config.yaml
n_layer: 8
d_model: 384
n_head: 3
n_kv_head: 3
head_dim: 128
d_mlp: 512
vocab_size: 2421
activation: "swiglu"
norm: "rmsnorm"
norm_place: "pre"
norm_eps: 1e-05
positions: "rope"
rope_base: 8250.0
rope_fraction: 1.0
qk_norm: false
attn_scale: 0.0884
bias: "none"
tie_embeddings: false
parallel_block: false
init: "normal"
init_std_qkv: 0.0213
init_std_o: 0.0
init_std_up: 0.0213
init_std_down: 0.0
init_mimetic: 0.5
optimizer: "soap_variant"
lr: 0.0036
beta1: 0.95
beta2: 0.99
weight_decay: 0.0
lr_head: 0.00567
grad_clip: 1.0
warmup_steps: 200
schedule: "wsd"
decay_fraction: 0.426
decay_shape: "linear"
final_lr_fraction: 0.05
batch_tokens: 131072
seq_len: 1024
doc_mask: true
train_tokens: 606700000
steps: 4629
dataset: "wikipedia_en"
Each number is 500 + 25 x the weight over its row's rms, rounded and kept within 0 to 999. Layers, rows and columns count from 0. Numbers have three digits each. The size before them is the row's rms in percent of the matrix's.

# up: layer 4 MLP up, 512x384, rms 0.18, rows 478-511, columns 128-191
# down: layer 4 MLP down (transposed), 512x384, rms 0.168, rows 478-511, columns 128-191
# gate: layer 4 MLP gate, 512x384, rms 0.169, rows 479-511, columns 128-191
up478 098:516487495510467493544550512505528461494476504536496478496519530499463513536513529505516504495523479458478505489514517515463496469512504478473499508512456503511456494492514484492530519516494510
down478 100:503532526475488494474559527513496508441533510512503524489530486488480502502499478534472473471536465493511501499530482509441511469491488514498578514478509511475470497528476507495519514536507504
gate479 111:472462509503471502516478509451471478518480506482505464529470459474473470501518493493510452488480462476500514536484502495480507514517534555508491524479532505483503473513540530508518480499494501
up479 106:485455495481470509455497497474452547484486465544479498493495495482550518525536503473524493510446523561532514506509556489464491545447488473490475451491495537541515547478506494505504508510470487
down479 094:508508522524540496492515501532461499486528517512486518518484536508502505498530494515529489451511501513481509502513485487523503485481456480506505453471530511507536467491528485454458504517528468
gate480 096:514477533498505510505535489535528486538494494474495531469499497493507497483532536493484499501490512442490514485469462507488499498511524494482469497512495434527509483465503539508457490503513514
up480 093:487478507525481510528464523515523503507486499508476509512548504547480499501497518476449535523477542497515525461463510525476509519546534508478474552515478483490517507511519519503515507487507479
down480 093:512517513473471521467474518539511503455521514527462517473561512535517459519524501460475557561456495525497523502484479508528481543538545516507500510466513456521496511471507467524473474486493454
gate481 108:491502490503493474542494520530479474444472522493503562493517512530490530492487442483511523521492502503527500487535525497473550518449513464487458500522465488536510549494482506506491515511498505
up481 103:495547507470489436536448484538518467518505498520498500562550467537487500513541516542488498545473528492511471522470531500438521512474505496492510490500523531485498475505465489518478531471479541
down481 106:494481464487505486490475495519482481488541511499460535443478506527540532501496517480501431532471509478509477491470505540505537514505525456468468501466493503471516491495492454523526512517482502
gate482 098:487483496507500501522483537523466470492489470485498466505480474509482487525475455478474501505519477497534503500496504481521510478482515495528489489491507532508484499486503507511472506511532521
up482 101:492500512559519490522531512547486472445517543488511527498498436491511532530508485533514538496515470495563502482466503498538469482502541473503500529522513494470469489494510514506518485433515461
down482 100:516437509525490535467493473505547473523515506520491504508487491536539486535491469520506506514502517476498450471522476461487507522553537488527503548504503485514498435499525501504485492466470492
gate483 103:489511474549517508482508509493477493484517517496516491512493496503490501512469463550534499494536525494530502455469516534550472503530525511442506490506503512531498495504517468528474547483443456
up483 094:511487495467503484484567486511511495508491573528479545442457487487501531482527484496460476500501504518521510517492479480488473505505520470518502478496523476490477520474518475513533491510529523
down483 092:516491539506504544473472518528497509450539488497528536488507531485560554443495503484530503560514495518496483539472483497521493512458522472499495477523492511498503531463476498498500537500473491
gate484 094:512494458512494472452513508498508516496529512503468504488520531541506493523461514504466534492501519500525509477492505553483518488459487491490492544501494456549484498489500503499539498522496478
up484 095:461520485513474527501493507502510488472459510535498533463473530571502516471480480461467521492501468490538499509477522498480505569485518493530461492498508497479480507500469538491471515525510497
down484 095:510511446505500516502526507483453538438471517467506539537506482521496515522494488523479501530500512510480501516517477482481488487526523454498467492537489506487502517481526511518535509526507428
gate485 110:501472503492483497507500504540491489549508505490470523505519494475555514468514523458520480510501481492497509489507510505522502498451517458559461519466468455521552493536541519502495523477483489
up485 107:509511523450472504514437456528491492491487433513459484556499539518490486524560430540520509540531505493534508519541482501452503488509565522523484491489511502472458508457481482482491461487521485
down485 102:480562570492537510525517481493499488499466564510527515503503496489476534480495510527483489478479525488501476540512462503458502514514538484497489504470503513508487497475534446503481466494492518
gate486 101:457498544517472494484473469467503530481483507480462508503481490507515517506440518504548488499455464513497499465476470514498476503493509496512490512489455497495502486500522496508467507520474472
up486 098:475519439490481489472528517477520518481513463509510513526545434503547490499498521478501486452497484474536456457498462507518503513523513487450490523458504514505470527535544486476517530467504506
down486 099:484519485496482465426478492492511527462471524512460513505520455543533482501486479496500501490477482514515463494477495452513488476503448449466502484490509498503502464494518450536468490504485499
gate487 101:498483492511487515509502466487464561427551482473489503514475482459500460449486494541497484511538520460501489478508500502536503482492498481477458501481495506508521525517480506542477481494522500
up487 103:472535461493528500492495478499459513491528509454540462428488521523483527477476465488472467527520477443501509499532508439514542496484477473546490516505520514488517503480461526502471487543462452
down487 104:481515461483458486487501463518496471493514517511470522465516495468462534516495538552494462534499494529525502506505533499457520514520504519494467535510476531447508493497464476506458442505460490
gate488 086:486475502551498475515496526484530542505535469529490489514459496507516465453488501487438501490477462494493517488492471501452508478523501559515489541466511501493502507504542468502457513514486487
up488 087:509489520474507485474530504502480503488540474519486485493504519486518488513471459520456473502550506522504519518481470540534502508459502483521469499477530522530492519541513504516491497440513501
down488 095:533453479501486547550500513518507449486468513480526515497502525504481456499506504446507479451507480494514488491463464489496468503542525488528553478491497478490521509492528493483491460528479492
gate489 101:495480475521490505514471509488498497484515511527492512517466485507497500482508476507512538498491513513494493501528507563458516511527471506528487485514467531533475486533466488523508493458504463
up489 100:486552562511503514477469532503474509496538533450549481498486453513542479530526519478513462520499515495510478497538524502469486522508512515489462524527543478430525496491525532475505485518488517
down489 101:497492491472511492496505487502520456508479511502537496509478452502479528516458528441460493499490510475465543470487468504541497490507497487456535512506523507472466516522495518525471507480422509
gate490 101:546484496446457519487476491501496511520535472487477466533485502465501491466510477540473453493477489457533525498513476513506503512503514506468493503527514472497516503500473469460465529491503418
up490 097:488493541530548496481501522472502500502511507481494505467483460523505522492474472530501490476456486494491471480480526490475515501464496480448514484520491503491504505499517487492449478524520504
down490 097:482526502507494503492501506528464476488507499514522473539512507500547550528512499514490535499479507516492489533462467458533510471505542479476482457533478505512466456500498504562499481520470473
gate491 101:496509515477482468481533499521509503465500493467514502508491472527531517483487521490526511493442522480538545484434488544495502484502507496449493500531516493438538502509537485508500519507519476
up491 101:472456526498522539522494514487479508487524461497543483482492488501527521510479497493532487495522506471497435503463475485524502471521456537497448538511499518515513454462502499502497516452447464
down491 104:476496523475522513524490492514486561487504444478479509524443465521512500510483467479498487460487461528522507488465511517507493491509498517484453490519520454505480472467547469514510538480510492
gate492 098:519506566521493526535570492484505479459504481525510489480486538495500537515464533474522485499506482497523497502492508460489492544516525471477455502478485522509475516536489446531522506508506454
up492 104:475457475485518465509509546544497545520477487454470474502509445520500467495472524490484561516434478531501510509469523481500484510520486485501466481495467501481470463541485491518488477497528494
down492 103:464490488492512503505506492520536509558436485462479502476485486529491506532492482459543497495515521519523521489500510478523499483497495556569508462507494447498480512460486493552510479511478523
gate493 096:492510484513473506521490547466480523533483518506483489492558512505536483511503524479496498514503523449542483465481419511484497500473510456526460510487527482540495492515491483529495474472499485
up493 099:489577508461490519492524502536495482516544516472523569538504518559468501476518496494526484540484505537518471511503523468527505472502464471485490497534502500525463505503521499479511493509482484
down493 100:501491556512508515461528550487502453535487483499479483471515524505499498464530506475524428525503490518512515488511485510540508543496482459554468509499477434538488519507484514480521491534525507
gate494 096:546474519530483531462497475513450528516496476458490518472517525543525490513524482483537520533516491480521512483540480480510483461502508512535507490500493516500510533478505509528498466507523472
up494 101:485560505479461485512524526482514511488475512464453480490512518499492511476489544503511484518487409581507496498493507489457457473501491492525505544509498458483485483480532525478503487513505523
down494 103:471508508514497512526526530522437473484484484494526527514505493506524493507484456512481513505479507519530463496454491552492507471520492505497539538468509498493489521468506505511498488526537544
gate495 097:463473462510542533545520538489523508553498463440476479488499538475523507504475496486473484528507531499515480498511479487504493503503517440468492537480522462501488491522501489586437489526460499
up495 100:516487474536537483465512519492516482473528543489515509492506530535513486504488486516505440525520532513481548495554500467469490474472478500489474537486513463495509493485506507511505451538506505
down495 104:488525555515523473503519472507531561475519522500503503488492478530505483520501502525524538492476496542488501481569549487527503501497507506521478500441472511549485457528514537493514512513499556
gate496 106:489504495476504522506500484497554500467500483530449523500500519494491504538464539539516453499559551477493515455551524498484507480503519506479529473459505509486455517553511531505511468492549494
up496 098:497503500512476484525535500475489521545518472471492474467542539517495527495470529461516505514555462534493535490505502470514537514477511517533496453528496504503504502482510561549425454510519532
down496 102:516523490456522504527482485469506520504491495522509478473511532513541495458495457488489487484539487467498499478450507517506531501477518481505502499464512491501450521484544492543485552504472477
gate497 097:506508449518509552475526510499525495512486507520533512495540522478487480537497520484492529477492484500505501497503452538485520474515494489509492506442469534455500521504499485506509468488530459
up497 100:473469521493529493482473474497487528503501473529493493506474547492496511490500471453465478494475477540491502463491545511525515490544493522461497515534499492535545456475481460505496521506485520
down497 103:505479482502510485497460539500531457512516487489452455534497503524453515495489477492477510491457515490523481538532497491534505493468467540491472512466501506487453525509460482501483515524481506
gate498 099:505481539458517490517498466496466509504512465509522511541505508510503540515539516506538528497512460467517493499517480514508511517509499478499485515497455495495502479442537494479492491527522446
up498 104:489511499487494518523526470468536451521507515474548508513487499522478557549496493498509473508505465506519519520464463482524474500484525521485472526504484482514520506467511484510521471532534534
down498 103:495501508492538529468526475506512483498489451548499534563496541487490499515516521448468522472510476470509500492465539469499490470522499471515532513537562470512500479487534471498514520536496447
gate499 104:493478536464500476503537482504492523523465537480498492511557485476485521498488539473491482504510459560523482519505509494476497536514482509500505435539538529496505501492529490513520476490523487
up499 103:457520488519509512476481494514493502501479473519521440506530477492500517511494541513549512526472488517490525499517474481532477504483484500461491520531505520490491508472477484529498474515520502
down499 102:501488484512467454499485517489503453511508506487514481464504500498489494500463494515563500486502471516489476501541474491443469558459508521465488524529529517520532499522426498452470489481458481
gate500 112:542506508478496502455499468516499556535519477524494497472543563478520493482488490523493491468479465508494519531548508475500476484455510508502477514487473431500445512502507484501470508441526478
up500 106:497527475478510527516512460433513519535467500524520475493513517511517543525502485523494517493504471509473520510507541481465458543493548464529542527493500480518457522492476522512517482514459518
down500 105:524497502488530460514513446504533517469482513473526548507476540468506503476486512503499501521510469496502516491513475501475453477486471500543509498490536433479493506524512498514494510475518516
gate501 101:467523528496471476511468504515463498511490503513541526497461475474516495475521488530509476530490476529497502485434533510504478490470551493509470489520492532489497551501489521469506521501532475
up501 101:493510518491504482501504523484549510510503485483527501504478482480503501503494499521462483487520562543480514499534501522536563524512470513482484495508513500547468490504446468475469496470479498
down501 103:509504539523503484522459505491489485500494528536486483542502499459470466549489485495499462541550506515515520488471426484529517506473526519489509506489479526497480517472514501432522526486532520
gate502 098:504501481487475499473502481512532492503482508501491540478496520466436513541471497540528518499526515524488513488488525495492489537521462502502486475480558508535536510474508467511491513495470533
up502 094:536510521525489522553507511481510481543528495516497495452483452514465514480500526556424471500503520528479485462483517505473502474512519484520447531481511511524474505511527481475470458506492513
down502 099:488513522473494530499484530556503538466533521437515486449460500528483493516520485468479505498481551528546506503464419491505466478478510533532487475526535464525460510491490498498562523550527495
gate503 096:497510499459459502532509500509477453510501507458525477497514544481495486521536495528498481520483502499543539502538493478472517516449525470502485541481452483482490512508489539540423475525545471
up503 095:468486461513471495501466558487534469489440490501521488488520505553488541507478528488504498520482529450544478499527530524490437493477476508463459497440479501487509479541470522530521517519530494
down503 101:465480528494504475515522486475484472508508498517478469487478487550515518536538489498506528474494451501507497501476512532558496494498492497508500520530500504485465498457513474542485491529516469
gate504 101:483502523460528492464531540474543504427495497511492480515506482492483505457502505485495466527461427485558491500535506496499541450518495542489497466506502470467497499522464520516523550473502455
up504 099:490491535520494522498555515534462502507507492478546535512564497508458470486437496522510495542535494530484468487501465497523520503517537520466481559452504530560556513514503472490500542535492472
down504 097:488530454521546493473499473544516466488544476439515516520514489492492479519499458456488508494504529506471483490489500440481555535493518549493482507487477479498524491476541495523502529478544505
gate505 099:531513514491458473501495492478534454477476453518495477498471495463515530528514492489499490506473480548478463479500495493484510511479488480465480458517495487511494502555539502518543484498474480
up505 100:506520535486507532471502561463472509549522542506527519545512513524444544471481469512502522553539481515505524508545496475508459507511490545485502528477475508517512493483523477515477443513513475
down505 100:487503452509504532494501520477467510535504535504480524526491484453521510537520501508495500491492511499508495517473497532436509448518513492515451497461511515478470487486471503506459473467573509
gate506 096:481524503483500488498519511520486493442510509541491507507507526497513507484538503520485504499486457494500489510547471518515491551538520520548476496530480481473519500492470516513516504537456498
up506 098:525488497490517465495531502493498431470515490446557476516473487540509487506511529495494485495503491522565529517486527508500543529509542484530501513501479485460525500510478491493505510517462489
down506 106:539497487475493530548551508499510474509487495483528500553480499510529433456477516494475492482487491525536500522510430522537477507492517500500489484538493487497514531517477501468502475505474536
gate507 093:534487530511495453518518499497476517488447491498511522513521527463494504521514513484493501493490497508457494470514487518486484528472512472510528516509544536483489478494451502486485483499460497
up507 098:519537503531506452465502471501544532506513500526520495501508471455479492508516482508481537507493503488461549487473507478548519452474493506519465507460546480468471510514490462484504475512439504
down507 099:509473467495476504578504515497512467487500505449513502481505513493487509526488565472476540527497490571490507494482453486522495504524497468509517471528501504492505438481527489470497457530483479
gate508 105:531528523467480443499521529486504445489463508556487517481485523470515505462526492500494516491528533513480505507457481509511510533505503531516486534506487468524509511470498515497537515453445482
up508 107:501477519494543497544528442484500487513478554476506553482480508499521529527482518510461556499486496504471540474498493500519472486509481500491523499494492505524524488465505486478501466517519488
down508 099:479500496528509479500534475497527517520503510501485452468486526499441480517503493472481510498489476512514491500537499490512547493468467518465503488510515505477491509502507505489557492503508492
gate509 097:500449499513512496509483491513492518473520524502508508476473507497495480499482498518468461517511517522481498516512481491462470539493519522494519508504461487474511506513521508504503472510517462
up509 098:525462517507469462490483482472505484494531457527531460505506523529498476567510518548538530524502516526522434505495489497548500536497495498502457507551532492467461506515482528519488548480475438
down509 100:479499493460511554535497505527484471504469541508493515494497524492504463528497418501474516489522518527478516455495523477488493534448564476485478510527468481487477567488478507480485539521518453
gate510 102:450516464484514537521503477503501520497527469518480499450467512483493524489518489505482510492414474506535516513479534479476506469503505527470511489492491482510457507518509491521473499483507467
up510 102:502491527473487514525535511452483510498490511517487511494503488516532487459530533489523521533477488479522458496516509504518510518485474474483533514485497503464502530513531468531500541528499489
down510 103:463493473513451493528531521517542536496500531513535500447517476512504532496494551495481473528504496535504507514490452446495462497444507521508504474479512535498478540523514490530543511531504474
gate511 096:494528510527519502430508472514473530496509518471514488549497493470497548486490511466474498548525501532569528501479485517481464477480485519500505487547500491540448493486536480461513471524508486
up511 097:482510463458514481505463477463503490526516484459551473476520489519500516493527473558485454516494523490507458496484525551497536518514505492498519486497483511535461471475491547514437471551501525
down511 100:481547479478528514488473493496441488474500562453498466484529525508514544458468530523502534522502509521492523496481512491515452496502495460468465472522511469482500504533501497510526437516489485